{
  "intermediate_size": 704,
  "vocab_size": 4096,
  "qk_norm": true,
  "extras": ["some layers without attention", "local attention windows", "gated attention", "value residuals", "an embedding shortcut", "skips across layers", "capped logits"],
  "init_std_qkv": 0.0342,
  "beta2": 0.98,
  "lr_head": 0.00822,
  "warmup_steps": 263,
  "schedule": "wsd",
  "doc_mask": true,
  "train_tokens": 350800000
}
Each number is 500 + 40 x the weight over its row's rms, rounded and kept within 0 to 999. Layers, rows and columns count from 0. Numbers have three digits each. The size before them is the row's rms in percent of the matrix's.

# up: layer 8 MLP up, 704x256, rms 0.0964, rows 520-537, columns 0-255
# down: layer 8 MLP down (transposed), 704x256, rms 0.0917, rows 520-537, columns 0-255
# gate: layer 8 MLP gate, 704x256, rms 0.0939, rows 521-538, columns 0-255
up520 103:494520522509479540485463485457460547472465526525504483467507435527444479500517459495501596505512519507522535481466491517466422570416519520517540505489528491519548467474503505483552472414527491490474481584543529485544474515516520565469577553541536510553495531442488461479552524524398525483426485532513560512542428399542569513476496498472473487446415535526466498483624538489493567517514517594501502499405516522513560508499389480471530495479492500562516526508537460515538480470506489493415447499490538461393560489494580531525491486392500516560488524526461496437538494506472576537527520475488510540542519487584575409477548475509501483466547543546513465429513522522482507495449449490428545437429523547507478494504466526535522462524472498530488497528484546541479481486517459
down520 098:469434486396423454504437500506494473462500606460491530510597484530524491511547518471446501508534468513497489477454449457493459461462474442541533519542553466574454521539437519452537516531453544475543539498489510488439534392514534517518467451480525457504503442580506526503490488483517468465473505486491500515452478453430538550503454480512492552504527449475503525413504422502460489450587502518545552425510509519340490533486497429511484486510522548503510502590463496495478450556482436590562576508550502513527459481531497496554536451527491456433501464467504509452480467541521487568460507490481472520474455453504436460521520490567502505543487511478476470499565523506487415504486511521483524516590578461498421525471501525495508492522508489493492547518522568468601560493506470
gate521 094:441515516483526470449444544540490581482513501509533472536512410510462425510570541495521569399415486511542473506546489521518489488415507530488558539489461482518570473524504552478469501566556514534468515510503417548576521501505502482521446514501501439455535507518419511468468574463461559525558504486512576463481520505461470508511499462529577452432530486515540453481545554477526475457563492510529544516392524475468575482518452514442486461498595522502557453559484499486456497514410579449486513517516467518481451490464496478495469547503536481425547534486443494484457502514461441463529553496430524487431507519482460528548487521466506472498442471474548501523468511505503503500523558544425508589473457535494452548484502509600527504437507514592468559530484472511542525548573471
up521 092:547514501500576570499576430558520522514598505412492557466499478530468500509413552535548575568530455534502555480545446491564599502529527483520508474520485481504535459545521531435552467570482519442464513452485556531497461473487467519501450461531535535459416513511537516452468502498501511526554500490512442470536483448502525479548520616418580538498520444522484565552524543495549472486504460504521501457504455497502428511545497511485427535516543460515509538575520510488533514488435499492503492530477497431523539503453529518507408473506482558581552433496446568435515559441507496464497567532425473535495531476495546484488462558528487580506542481532552493501541521514547517466538501466512502488574537479514526436525519508471516527484561483503509481607490533499556415464493483
down521 093:529471562516477427520519494462467555528470449505523464545519522456555450472509478554467468410516569490526525472435524515474446524495449540490488519540511464416506550509461467496476508440501505550558493474476478434485511562486420549538515448543476468451521542534464519539460509455491539481505512565561570534543478526551495451527500482502459525492511536498472493559465536506488555518477449483573499522508474519400503480481546557462542418426524585481518469528437509459511510512511556408592547481526521544520466532462549486499562563551550451499464525512588480593563533466537453491483458484518514560562444521448418494553515485547469533520530518523466475514432472457481431398487499503490511460501472488579436524413491459497502462492394562497496508465507522530518486491507502
gate522 097:479499490507480498449488499534499524475478599522521494482556494431510578551485512467568510502471468532494530500447467429455491534441544443577479523438526440492466487511550443503510580448587559482483515485510448487484478508496460503375502499557490519494410485492475485534510547543427568525455506541515566424600432489489529478461522468510496458400426523497505459443503521486534552516494514527505518425517433479542546462553454473504492457459468476492569396477542498437503484522571554471461523497559585498451526554473461514486447515498478445481525463532505487474492469584486554471477463569445497511520487491533511463583544531481461485529450531509512476474466534509528514503473526468586560472535551476570513588520455453469437523488547491533473555503464489512512524518515494
up522 097:474459456501554452577473485518478599536511526530445552482499520439539524458470473440511439514501578518485544494561482511512516616458509473491473499475519556475469482507526460549445503526436465533473530487457461573515454502445499517519510491489550462476540435478484500507515589502489530494429488436472455535509471483552512501459501469508479449573509482408452490456578521586526459464483467489546466544492463511487549493516530484568523454510526496456522482438490458487459504522473429457481521538580503506470465506578480499420557527382525498448483485494544598559525515517493476537515568542435548515451511485578494446520497466473489516441434489515459524499496527589559448483513495518518465542488489545503478535532599499506515419529464591506535486525488486539514569549510577
down522 099:484528474546513499538510446458507490513540478462483497451503538430398514467566528483448454578551518529493535533513530507491488491542495539509479521522552473510522530491485539474578588503489471540460495528497550438501551545428462538581501480508483584559483557436504568538567393431560493546488498501536468498487476517535509539464547493481529528513438505484551475511494585463433533521531535507475515489542439554502461439466407555472518450552466510479510464505522424566463557492535468566458477550480529465542460533486486483485514501504449464510458514452455455470498513477484502575467511522489540446493519492537497479459439516509487419549445411472508434462522432562521480536451531569552514577504496545540498501584514471504437464521478521523539508418580538498526501420489555
gate523 100:518493510564446495534474518531471507468538563515495470554515532445523482515512540532550549507464506462527462517557452557518448425577509509473511476493486539548466496445460481501491529484551487562476515469523507574475411485523509455521521519522454485534496493476481528537550463404476550510520542495529417453466543471470495467460571482490398523565499505513378447523406475567554543537478446524478456444508528500515491531519471426490487502500457498502568502462510492449532465508422462487529510479464562519497461492492504478401464470532440575484522441489467482498478461514460522456448431541517547561490548511492522559452541482495517452498419550501546545512496513494454480550417477456491486494495505500614578516474522465518600466544549549432460533518565483503480559553441543
up523 103:515541482538494512475488529501547479498489470581506486497502528445468455550561511514456490614541510495545535556452462460483417499501589505492502482502463450505524565545548554485453554491549422486489453467492547563426568518482515496464493563413546471516448504497495517454514504435482503521432445446492478479465481541511518469471525523533561490545499439478500470482482526433464466506455472528485523443500464459504450456484512431540524518504489399521541570448515477492532482443448455544507609487551511537540484514517469479500567496478501505493459516468551478457512466516534467485552532440561433508540567510508509438511498454467468565529517540563588465561477587512526499484514549543461497465449541532537450452553554444446549556532520479487510552523485553530453603573544511
down523 104:535480458517511470561472484402510470533456509564564486520539538449484488534464520467537471472497451513516521465564492465412560469485477433582491487541483520482569514457526529494506507532555454540489477510458497533511480518557513516503493496515391424561480505529512526515591488451447494489427468567496500448570514495563424550546410511565413389528500477526530517562485531493478512548422511503500517518513519507497474447480516472483485526503542505436490539528486492490492491493550511542553555475461515488533492511501435553450569500504512487432512583504501524466551474531497477512541560521504496515420481497480526478448478488479574556475365504529457544470567505537575530449515612529500549472475491510508547485471502531531480578478605514473531523489505509501441440548521504
gate524 106:506456521550546472541504479484550550445485493453550484510563484487512491533485490506457467517433574549515520475530448483486574438540503437478557517622484545499573552531447441499426509505529481505591492470466520443449511549528539483481476565432486529510573535479543443505465498499481478481504448564496455415458485493482570553452514549479528506471447521483526518519482450509509501495523444454534502537489464574598511566483528466439393443496527510443550443522494562567488506475564498511540468520478415570410457549507436494494512470538487466473564560449487428467453563500453492446526512469522526480471463453504539493479495531476517503534542492533466480510551475511451510574477515488505515506539559486477447510532485435458511448479498527507520418466509463427441540514502438
up524 106:465541500477462494522517487559490527492478497467467546461486389451482488513503469565422460478480503501439569525521464463509543513538577492522442492517524510423510550504471487544491495538571436462420493503425540495526434467504496439497437455447525488453505424507497543517469490496552411570468433473454480458483477527526514493505492446446464510420521524466515522526478510510553487481470482563599503498512445469515452490502539472483476502529577526439530440523513538528484483484578508503488445493501455506518476523486450465487420541609598558519527506426511414476441591465561487415476510499556472476451472447563458486518573461484484419535522506454504537458501508585528458507505562483542494456508502452539450579460486520494472517511532481532466497509548553506527559515520477
down524 104:514513584414478516480468478494469438495487465544509543501476562532516548442466566546591500506450525458451479519483532541565490449473460433499523463461498516475514518441457524437504471493506493492550528524576499514517461515537519505507473579514430526532431463474547559534421485494486500535542508486518549488478537519583487509545528529502443550455477483496503488540483558467555521502494519525602437519469512522510498478529537530421471511497518493495535478440519523501499485501510518432537606507552473580602404521497560441411486452552530464500428515462529583480464521484501509538490496450561543486453415503488448560484619458487539545494537526507508431529451549550480464496513438550519479494474540448470534441444499471475501538473546487476465463461489466485533482568549447
gate525 103:455472493510513470524417529424512549456564445497447483486442564537451505532510566531483473482458518532525517458532505550484563489501460485491557467536509472505525520546493523560517467521500510459420488512497499500500436433576489405480420445473514524432521428500568479531460536418490599459558463493524520531509486530472521556484490496529452480503521452542567532480536479423554488523559508497521464539492545510518554470454476485459471465522516448515602443516520526482453546562564547454511493481486494452576434441435492436434383522514504470417568492428501516517504520528517563412474483527513503474492524530484502480472480501455559495468496502520506453454520510443540527530596472487529509531490502541432529489420514421507494575444515427492477504486494527486528506460485452
up525 100:498492470465469494532492536454495492483460484470506487580480540483483499451559495507494487496403479497409541480457525450467493574561534543456518497479570467544514425523432520455514488476572455487497508532549524538503491499532461550533560430549444503520595444512499504472510558502407510573538533538490507503542431538566513371527518450486474544476505481512498481467561419430484497479454504573505480535433533480490554496557543557514476414457510506520512496408441466461548424485494527543505503526493481548505513508540443485483557496488454540449513504501509470474499579486561483522522393501509519572479598579527482483529536496552482552537492449586504456501475505480462554511503497459576483494497483528518530498456481523476487491501553512472511492499525454520399495444561558
down525 100:519498514525573494491391498558582533528568450501454501447461467507451503450515435543514509566461456408535489496518521570491554495514469440516499545490576546561548460478502526517413477530431523515508565517584530484544556532430477454564479541459464481475526554430523505553552542454523594502513530485493465571548472494434499466513474524513523537516446482527502518519498456474473480584535485546495467464537464482457535577495490518506543522592533479515524468469539507490455515489525507488483393543508518463508469427485532471423399478437529474475520537495513497498560460542498600512479480479537436505383490479436487491521439533432536524459453503481511472527519526460535553536518500485498540453532505465438502454521478491546530504464515451516528476441506541535528477477523554
gate526 103:475532505537459488492448522460525533459494510517536553496533491538492481491547485453507434524528537482424526504597488522527438561579526525520488499583518553519486466463562509455500504562481449460428418458464511521489511528474530450465497459490468511504531537501517540434533498532414521451482425532487473446488543521458536547455496469509450501535488544480496556460551505478541562519506526593515496550515485580521576490532535509534566458503476490519489545526455507528503447466572538494524469476447463534545493460458492526555446520517496499448533500519475523516508495492446402453491458468531554417513511539495552498555536552540561544543414508438547591457505505482422513473395505543478493476487479528395476475581507523479528483417504443511451497567497407458487457533524439
up526 103:548493510500490554514537505467473542480551521491519450441526427462469532498483522527437456459437473534523431456512472536534453519509516493560457532428455499483502536544467534550472477478506450484571445422512530460462513533601525439464475507446502512510502501525499441472533481518578521487544513490506472492549483391457448578538582498503477452548492546488417424494510504508526579501482541508489543471571506499459534550546463474496548539465447542558600469477490593515557474516474467492526485425480461467489519479507518503508531477484492447507545480523497517547533385529492537503408546554524535453472623492483456568546505419488533457507437422451515532536500526483499433427514525533482520491499510529550439484489510437478495518453515517532530472513504457533465469574453503
down526 103:593519526509576527561470501534439481472496553471498468513493446440535472458524491482480444559542519511469535484507543544456568495486480537517542531483424508505603487462564508527526494481507444557489488469499452497516554521567501502430528489541394519434501467494452574515484476475420484502463474518533488626530500517479445506505468477514468495483498463436544545548567498518530532517495489477459537521447555445503472543456523434462440472521544540491555566517469507458510569486511492436454532511500444569492522511482509455488463557543521466561476430497530499540478454548519508467466487632547525441544495508454492519456473479402557491445497489531533520514532514527434515523546565437504476557482500469452458523548429532517552492521498472511535485520504420477501521575468398
gate527 091:499552488526454549517525542506474555437484394546486496493500499478426496517481476522529476563445541485533548419505512580469481534516528421480479475595522526450496493551548471508493569557485481498536536531512469451517529521456513461531550485504464526519529520507443542516560560451486462499534474501468518447519537559543573514563487502495485446498491506534497548558540487539550487492507613483578469508583493435498466466609538525498462474508444523539527452574533513565507557470534470454466475516448553472490513475509495511507501471529503425535531491449467487487509507477438446553604485495599507490518411488560625474495474543518420436517478463530506463510504463496491504469470465496534497418558492488471612439451510517508473502559497475510529524508455483472519486489517566
up527 092:441523484470507485503504479504478525519509445526452487512468538453496540458535459465531485534499534479484504496519530573455422553518492472476500528561398493546518542502496464449538496532454493478479494500480467417453501432528428484615665465501503513551485485582494479484471463491548477526557503454455516438469496543546514496524525539514503516562526486480445567516510502552508500473460515536491551482489419371422485494541480568485433529540466493492465489526501473475514502470422483511528499449457489499478415478583512531519531480512548470519517543465511506487478472457500477520459432498555429524445416529490525461475487507508479532484507436516484505476465428533534552528564458476420518530580479508482594563484500489543422483566474494490598540453460450520507468536459524
down527 093:562529471474525490473436473479559506559464587458561524481512547567522484447526502479529561507557505570495458539475553384466475505415426552547482532408518498514501518484468523479502473419536513472497451498511526532527579558473525487492437542525560503468458459475502497480527483578515502540477489500573482555532528450467455520474489515534504524502540463494520448464434548415473494524450501533471487475457509561456485450414466498446497513479501482483553530490462480422531459512418549513473503496508454539465448571537547486484447559482480591499498542498472512556428515483594565492434528549444493452520518509410433513492467400472536529495490513518532545485552502554548517511503523476461536545500519522550410506517489510517517475504521513514482427499581567520494444515521461
gate528 096:462508376489439565483400468517518506556452431453458547556485480435483537490544500524508508470469556508472448502513475483529464478512497453499489442499497529528474475481480500456477544485578480506530448520508450503526521493447580457527457560506559494566482467489467517502513423437549461458574522495511477528540541502494474433495486475516512547466548477518465501444475490504469590484509514551533547498567445578499512500516501583505506397449508499459477471517515544476484555525518479508455479493525553444527484542477527415450407462547470531483475480488523491551465534500529484484477487511581541484456563579473450498533481455568383468536522493551532454510511482458560561529536505586511424433446477488438485501503480434504486514533500512448440465486466526547433581509535543
up528 099:483538368494491528452438438489515536520517469473504521494490498424454572511559559512415528455446465469453474510540475502546484489554522498501518442534524563470493504521548370539511504462539479543510530504575526474532530503490472563572478584500504471531510533547491467488529523499458441451483520540548490499478503489469442473524480525482466507526540479537479505456436424461522514532476498537455472465500539585500555452536463506523449428489484476478571529563559526514475594499485524461399500493575570519507480493450453495471469486555514542509509514513516426487486511465544496460498451466568486519521536534589461485459489558505541495556449556542440440483520561507508524422526551563574464451531512480531495528557444440496453496576489520497568503518488545467418491493531482
down528 098:477500525402466582489446395464397455493490444503503547500486510438453583446505590570491500478501504518503461504485452548575491486513494546467514449508510528517542487472530495491542430501509483499530533530484485458475562545530532436492505516468480504528509497511467478510475462466460541506560527501499506533537506470524482435482536511488491522545481497506592497479504496475490511532448489573490469462587516560225489489507525534526458484505497435501493482455427504509474518498460564613469463529492521486488525491484519506501464512506449536492536526528479448436484514499525474461483464474542545547523532539514553490502492506458471476465500496459555481438479509494596540459530539548522505430480481489531485505556509439567539531585500492493512534513480558481460506505484506
gate529 104:497494522564412521600488494439523545500466482456531459526521468510628475466471476505491483530481532514464464438530537514510448552513483499492529509502497560565483509500459548405532513501471518503499578485513504467550457498557465497468524524519465507540468503498477502475466552454575560513433513551562423466420502478476530485433509437410467521520464456426495548508498501489502487464530532495592481458479494532495512455541483449453456497530522436477451537500559566527446535497488504491472503470536512500511438477555504470474396535534518579541522458461556499522504541460549585501461433526532603456534536618524509525499487442515442555499528459508477546450514516522492554571427504501555473421487539451453489525534460545521539435528518457535471460506480498545495452477509530
up529 102:468534467471592489527563508453541460529535550481532537529509504548502464549441499560459497402576546500523494517482433516491525486448498574475531580506524426457509448427533482575501536461499491477527598526536477497477460585514461528434450422494456428540474522505430403430492443492526492489559519526446468523489518518476464645460480499569473434530519532556512526499481492519546502502563469434526448467514529501476554501593480529556583477542494508534487502512483514525490463500515535493499542478504553539497550485549427560498453543542482489486446499491468464487489505440490530569507547508473476453513458534510537458453539543544552534470481497434540481512444543480542415500453435475471496460478536522531498507503545521525513472463487579587501470486532503462498459489502523
down529 101:505507488544440441505497448535514487452532522483558496536492486489497509495543514585570453586415593474560555502530536492433497426519439518513549439456558507454576495496554452536499500524487494500480494531480526524568472523458530563476531533450452463468561585431518530594483435516486495464578526438525556495463539523534485486476461475544508540498487507510535560462518526551521526385464420477583515450459531455565510454498544467508484490425493459524471491534453475542496534447512435467537482570550574511442451527563506593474469522466557535467483514413533526467595496525488556453554513542556533493499554459503548493496531486507484504475521486545464498488548497512490493518554471441505517500531465437479490522486497482557560516493515499590527520483464525468506517522513457
gate530 094:484547532442525472475564587499498492500506536492475448506522454431516420496499529509475510562476513530611482456529533539534517520435474516518495540536491426416557517588520520475538459525523491450476473465494397438481497489542469530505426487527533570506510464451499603506505495497543446514490554533433485477537464560534502450411451454526482467524505540498451495511459533405517421515531476509554532478567529527540480491520573476500462484524532494465511481515484486469545424492517469456442448483557480461518458526511508509508468480469457487490518550531514554456527526466521448382456456469547499503421483459482462560463522522552422487516475558546495476555517535497513495592458500502487474521461471408539427439488573479570485502492467546539560563549509479488531505516461533
up530 092:569491448436450528497532527397507518500490459483498565464493501464508503529511500524533517502507476542532466464475503511500484538517509492530495499505498509543535493508462526517471418538508439444536495482461530563469413459488472481546490473457519512441536529561531519392496441457467445500533475442475564514491521456416492592493549429502477521471495426482444528456541529402455484577560571491456546538515522564498446511498528552523459494514486503462494460516486464484540504447494543485550530544408538545465426488530443517550500560503484514442447542460532484559484563524549542461555544531532452560532525465465497568473401451505453591495444504508515492483477521543470498524461547524490476411498446509577520480525544507547436587481528503561511496479488450429463523488433469
down530 095:497511515494516521533420522438516542491458458423522445477513462592433512492515471535561504432570511506476560549454513457539544434572526431488534568431452476513478523530482540471497532530457459542536488481518511451609536497480560433488492544489481528479562493470619499510469538490464463443456513507488405495472451505442498529535463596524488546530501518568511512557533507477556467525435473434490493488562525498538521539527447468543539513491446477435481492562554488516516532527521493572443511528465516484543551466495521515552442481461548531500477484493430540473507516547482502517556531547475590536479482503455527522490475468501512484488545523544527458411566497464558505515531447577532607506550483491554538508428537476422520487449513473509513547523514505552458553495509455
gate531 100:440455526533508528499472501489454465481520557524474553511504480526556490585491447490442519503511486544495518535531480491583416468539479456368523473497546517496541549477487494468496469449518533482457511514431527566460441512528505483451510519546385483467511482476484440520564473497407547495524511556478536441549498475511469563471449499469537490478475429487501467524586496530470499479487469521485408498546448448548519529490456623443478522507505468518461528528481483527509466523488496530459530489390548476410511523496478491533465540586503586538456510486473514597514573482548574518447502528475504424519415527462495494535428442491542531537482509407525480502558505509478525507484458559457503529515507529497500472518537530437432446486555531442462513495448479551470505502495475
up531 096:577474487504540449456519502503503450449507476483483484524477465535467469504529522533479493520485516504388528516485468457539534485534486464534496424495517516516505511425481605486502502536551467512551477472451469439476561500558570583505510529514501543502523586497523549491454526588498486496577596462548479441540491428443503511570461551498435468496434493461535510515509549542508571510551449513468524480492474536488498530410481436470493552473497511449470485535558476570530508468465508528451465444552488522528485513474434519471559520500539508490427377563536517555453545437506485460600487440495495521480480480510522544445444508462433549487456453574507401513493470494506514485528516517506496430509593527478479499478523485469513574499549525437492516584515516545460476468529464
down531 100:502489516505509471525484435474516506503491494502541489553503481560553551538419550495476555503460464545599439493549500476471422541440442562426531520557485500499543541494468519533459500453484516493542532572510547482494506501514539483523500501536445454547566434472506502488514507512497530564546510503467548527466433497515486514476586565526495438504507409494476541519514470496478487454506484430484521458584532587475468511481511577525424528515493490495492482394451483450491507466528500524506571519524494466495551482547547450612503430453480468535517506458504532574455445539463533538466528392426518525507475509540562527531497491535555464488469476419481595486522543561457513493452571523551539461548533515430502521537520556510521483566541539548486516471516554501523437494532578
gate532 106:497498466508451505478514532507497517448416515526485494546513467518506519563472433579417509472418551533547521470512466548452489448444517508472460548511522536462484516421536534536472528454492490486513489420521475449529573464459511466433542473500489555496561469487468484551472494502458517516473565500534495477512542531536402554516465437517476432503470494462514552490525514475491509458528479514488543519552534486559496480555520537439537466494467440562523456488514610501562526543547549494433532446478448591462467471480540419475431533537493469506504448488446528468500476407481539493408388500538463494580558425525523499456579491505471446537556461436474523492524490511585566521540445554514451498464458540526523510493482455531533479519507427513462494478458513475490572490513472
up532 107:553537496526553527445516502506482510491513528480510498490452503499501464519458508549502520502457460486483502564512438546443531469506526542535532533433467446499546507509526556525499578526541524507577515469484458506500577512549506545476461524516488524472496502524459453537499531462490440444453530478500557550570479493431584485505518556544478442421521500519465494557576560524516600491558535446585514491485556450544509515471519448536505473535437519484539473520506516463464510513465483510523584435464435440501440526535513451522500564591540490519573585546551477533530430477557562505569546473557511547375481457532490537533446544465546482432499513549532407528527499443499488502529485484454490496505571479464458519486524567490462468521489493516551571471456535467528517563416460
down532 106:497530500514527481475544448517578505514492485505540535534605408563485488464519454548518442528548479422589465505565461392505506543506457453514582525514542508494519503498578454544435525453593524496405476508502499445509433467547508506523574471495480535507494541507472465509484496485484453472503523562569417528458536485501431460479482503497450469518477549490499492512527541493508509468499514487531494488526497498487456507493474552522532477529516536534481591533454470517482487556487503540571469483439553410531549438479511433492584555580497531494495530467489497487470503413524525542555548461554517481517548575457504591469511508478559572434538526507471484550533476534486463471441460500468499553489537459471484456504457458458547460480430486526517560464524462499410525439477445
gate533 105:497503490511555479497490592501528554438469525494526499582509530390500490459488529529503477465489539435496506504498564600507513564442468538517442454515506541498512435444471542440560534532531538496509483528491424485561455518553537530440479594553510544520454425480469504508458540507466508394503509506503500536534500526551473507523524478407452460455448474503504511481552455554440518472534489479473453527470496539521472477493511542418501406447501477578502475562546541478425494537436544484453487435430504509496500462559411536548492512560416452445550502492538525501474521461555545493456472509563509518552504506504471526450448508560463493497413470569532457507468470462535490416507493504510517433457465482494431421559501519521512490512542484514520444481453489438506486487484498
up533 102:441516486431490492524519513406393611451471482547552483469442484472560441517466550528433485556591546492496538498492461475508497471458448600552506515510506509549513517496424479434458478528518483556497520574472476521447526466557530610409495445522509510479504463536542478455443515484462537444466581543426493520548471491499488525492474499517488514494508441526418467502524520544539535546493524419567501529520448529518472536519490491545517481438524529447525485447471521488386492473478512484452553449486448472451527496554485486519475486433446484467466519462526535482511528505543494453477488552459508517485501510494480492414486467504504544482500461403524506513525474436534499534556478563494533496438540481518515546520447480444470549493506443525518480564481464534590557460430514
down533 103:499447507423481498489483493513515460522482531514445528436489499528487498459509481582467458463481460556467477519465422407470539431504518487588481519500588429525569506492530547452539447431532472507530551474550496468509514516450541546527462479533520499448438517462513517528527530500534443479467471518513455441524476556510553580590449471543468549463536458490533488500558496521546513500544472531523460487494497477529487459455531523506551533457505511482437487492422451552557484412540596610515431436569471516553526492454513476426459558456469498576450478483499497464499431512504498482523450504438589498515448491464505469444535506506485442537508538447497504399470514517532528581489546476566442513517452525503540539494530460471482524509477487493466570491566488577513467543491516
gate534 101:515465446494461473479418547560500475546513523510525552572521500545499448490556561473562533459573514505581524504581420507524532514478456495461487477469476493494490497497481519535462589521520484500489522448528548473541485579492473508468482476548445516514445526490562555500494511445537493528507501565473491537575493488574551471480509527489435582510530528540519556528499412520437498549506483490447438449477538536486492455430504488491506517512457511479452544600481480446547481410502517474478504573513517497528438531531443479574521479599441548519507437454523537478523559504561461510476517523550469535453495502453530522515507474501479459387472515506509582491555469492525579568573513508478486482459513473443494531485484486485450531440444516493356518506475501467458477496422493
up534 094:560488541548504529536483494510539499500546423488504475461498513489483507503500499435520584460537499553497489470515526447432496429483475570535460485547510462480494525485567525517538517430550471494527535515424518483494457536454558514542455512580446469489458396524568488556535526462567545543500465530520539519517501512456483492441429518503428487531524511572583580509510505511529464473425513466493466555546492503552539474511483453536494504496505535518567551542479482482476571449514470553480476477437427469528544477471454457474435476503517546569477507574484497423506473549509499518469491444495507501498461523471449457473521468436532472443453573429551484496551537556554447454387447545566491499517486458449544539474538473499521501397474487414502507477511442585467471498542531
down534 096:467517484459454490460468510482481464533414439559528531555446497541555412534527513421515484516494409465486545512485445469503505481465500464476503474498491497492460443489454509528507497559473470433527530475511540528495499506523527447496479492516475547536416487538482520501503436502535493399564511500566511488487591437503521542473434520510519553504546452516499533467542522487479462501520475466506501479543503509553461471458476440516512514462488501537505522537534550448492532515424465502527476519544511440522582432528449506531523665512441557529458523504510510614480527468552509430514533474564440449563449455486503496519496436429529505533529584543495568523500486519478462520538471454479465480449480436513542470485531507488490447482461482517401435495548502465520521626425504
gate535 104:542469523522453508496425489551467471509491502553452493523462535492480478527452535551584533502524531551616482405517460498489519534551501451476495497458467509454462463538491503517520552536555525520546543523473533574453486494479522473444517571515490495507514494445499499504541479526545474493447480479549431413518479526540505526466441480466399419529533515508488492490478471516549484475449545515590483477505500500518499540584553486434520468493468480530519504490542597471463516453468464499548510536438510467490474506469498541485514484539438513517588497479543491553448451531455518519442490543551487401468522463464454532527561551535430505550473539465440486542495536487450460463547409501463487521470516533391532464522522461490586476506430619570498516543566513491493593499509509
up535 100:502511429486518449467505483519509525485562473463453475480505436523484500563536440536518435492467490499493490499499461488493561528442605526512517491541484516483471454546513450455525549506492412488481447570479516508514457591420526430432521411477519495511492483529491457487560576507507510520543463447488536550490457464526441490494481538579546497488494495536472528473480497533448572522476552422543549503503535566478503486500401527524503514477497530491552551442490449438492496570542509460472540457610482461550508506428478527546471482482482523483486477377535523475451545521499502445500406539460506477530497460490554538523544577473581541515416475575571437523498480461516487513531545566472510476536541481465432486521548483510521530505513447557588494472496537496516472449555469
down535 100:502491447524559510499528508484416500526511564492551483583520539505489500559465469508577556503495496494504436449518505511505490495512469452569515420529561496480533564462479491571511532531423476492567460504498559490433549475524458477499462556550464489508512557465488466511554506486559422527522438495476521515455568538542534481531438525532444459485509522481504522521481509413495496520472487510528530556606458462537503489499479425526470517473454535544517457525496575506375500535531514541533455532482429419455502489443527444434543513549494489537515441430458465478570558552422520515556518546549503503521486453482508564561443500570447529522556497489493446523512514438444564504482492491497555501552466524531505494513437507454551532543526523593575499481470550484554568518477525
gate536 095:549492501530513554503518475492514491471455522491554526495404484460480557487464492478490514535582518521427606508487516478494456493469539549484487463470537551496432445481492502545484501498547526488525429560491497502467472537512594583539511516465519573511489465453531458455517483512462532505473477604517449479422469501523563407518458504532434498542512425555520545576558521557560549481472459462540496484437506487516460500499424489513524470528509483532575589493469464469521454493479523491482465509456460489604536498531473475504562500460508434507562492489368499528503518492499518483453387512538583509531476475556457494512501502472581466484506524525508512539484488474501444471537471544556475510403571511468515452479491462503480529559485508438525527466607496521517570512480528
up536 091:573436456512501516477392511462471490499503499442551529472539509554498513518508429501486441506470479500495510511513468500444519529432461434496569468438494552488517518473353475471496451437447479483510471473491475490483568433555526536507460519477506416486437578436481438482522524602470466457477517459497456509465548479503522575504575501531530507488480570549548517409533557483434534525521533435479589486460455575506584524418442493531536512520511523503435549505447506476464487527498579524497553514491446513550520492496448498469520535486490499492437456452501490479496581521462538460520507457516447481458531496498531489488556515454500543482469449548548571447509523450521553531450552511475472493451417443548459452484559460467469527461526494486532515534512540470497506459467470
down536 094:459547490471458472507489559577474441468482514535426580507492472465522508442522487507507528474393572535530499535593473516465446481497486504451461507513487500529510457543437517466462524439504504471478630506470547453509548543441477465541501492529481542468520507514499511502533445501427433509534524497522537554569545613507539479565499500490488535489495480459453500541508552510529478562488519544516468525538520503517471522568562560500482424442484510534515529552557476559624501530495530490540486515439553498480463617450506435487481500478480514462515519498574456436517487492591487577528509453521491496440484559483544490596480526595511492484516549495496490470472451463511473486419551502540436453498523521521481511447558488536528489494578517531525489528479445513431498534530520
gate537 099:493454543492419508492468541546503549440458532538514546474522450495516425516469503495484454526510479516453505567516485507561459496585566490470519471521429502474501458513514477541539518514538494553409519537523484502587534491524517455496493490409447459451436570490402475566557409523544551493549548502494496483446567502551534532489447524461577486472468520495453489503631481484505501542435443463523527540507473564514486487537515520525433480483464505483429514489489529565421539462541569490494531509542553595458488572551448482563477520444516558421577437507412503559489547489482498475535524516414506535530525555526513500520545497485507484487490490499474548547464499497487572464500538481502514467515527523529511477545528514504465477438494447505571488506465543425492496452463550
up537 096:472535472454456456490480535562490516600473498467468506548590467465443449439462478494519462495505521455549571433532494503454512486499481563550506476487593536445478530509471507478462525500529529480538503513471518456436463525514519456489491509551553495500491484510471448483432482501498508411469428508448510554569463526434548547509542418497490482494483467497562466530502447570604452454500501431484483467467486477490446525504517530517552388509511494511517513506511514438559569452512516505482518451494523449488559407477606421461478466493493433556417429478561550530451531474465523471434500480511490450475542479515458488497408521525485532455510556519539450520564485486522505450526504520500538472551519553426510471481422414551468492496532542529489534439502503534447501548493495
down537 096:435533484467452500476549486463526473463474507545502531556500475534545394460497520550425473523547501523471475496502591468479478522592535509417447491512455527505470515502542471556498487504515508508471549566510493492528467486536527507533473499510448527466444546508447463572464556516491483501514504464508534472503493454514524498453538517430598469497533500473418554503514543472433503502445542501503480552494538439533473436508507422525429531531501505471395482524412534578488473485481473548539523640562526523417494577482505474556560475500502524482586464542417505489444502514517420466577504521495481528530540553525524507463511430495494446533494491455539543489452458516468439490452484520522444488518512509585519509484515565436493512495476395505481450523451484481503476419499461
gate538 099:534509485499450522477519470471623499525483507498451491497568514531465559538496469556442507521471515499523439472453537521504533528461477465431519563539491491489506454449503452521505409515473459482566463429543565520528453485477501477494621420450459521509445544502398554496475540501500494556524499441478497486502626505499446630507453493507567558447395455459478517512570498479470466472483476523574486459481522503525468512505519493506493435479500519503488515485482475533588565522506485459515516529454488479430467519449509533534433479515480588538496522521485516493521511497494518504560434461531478520500525457570504418492470414460474447559434462523446512453513492514482576495503473481527492498507500437493539521514526478474510522519519465465525425442513454520470497473499626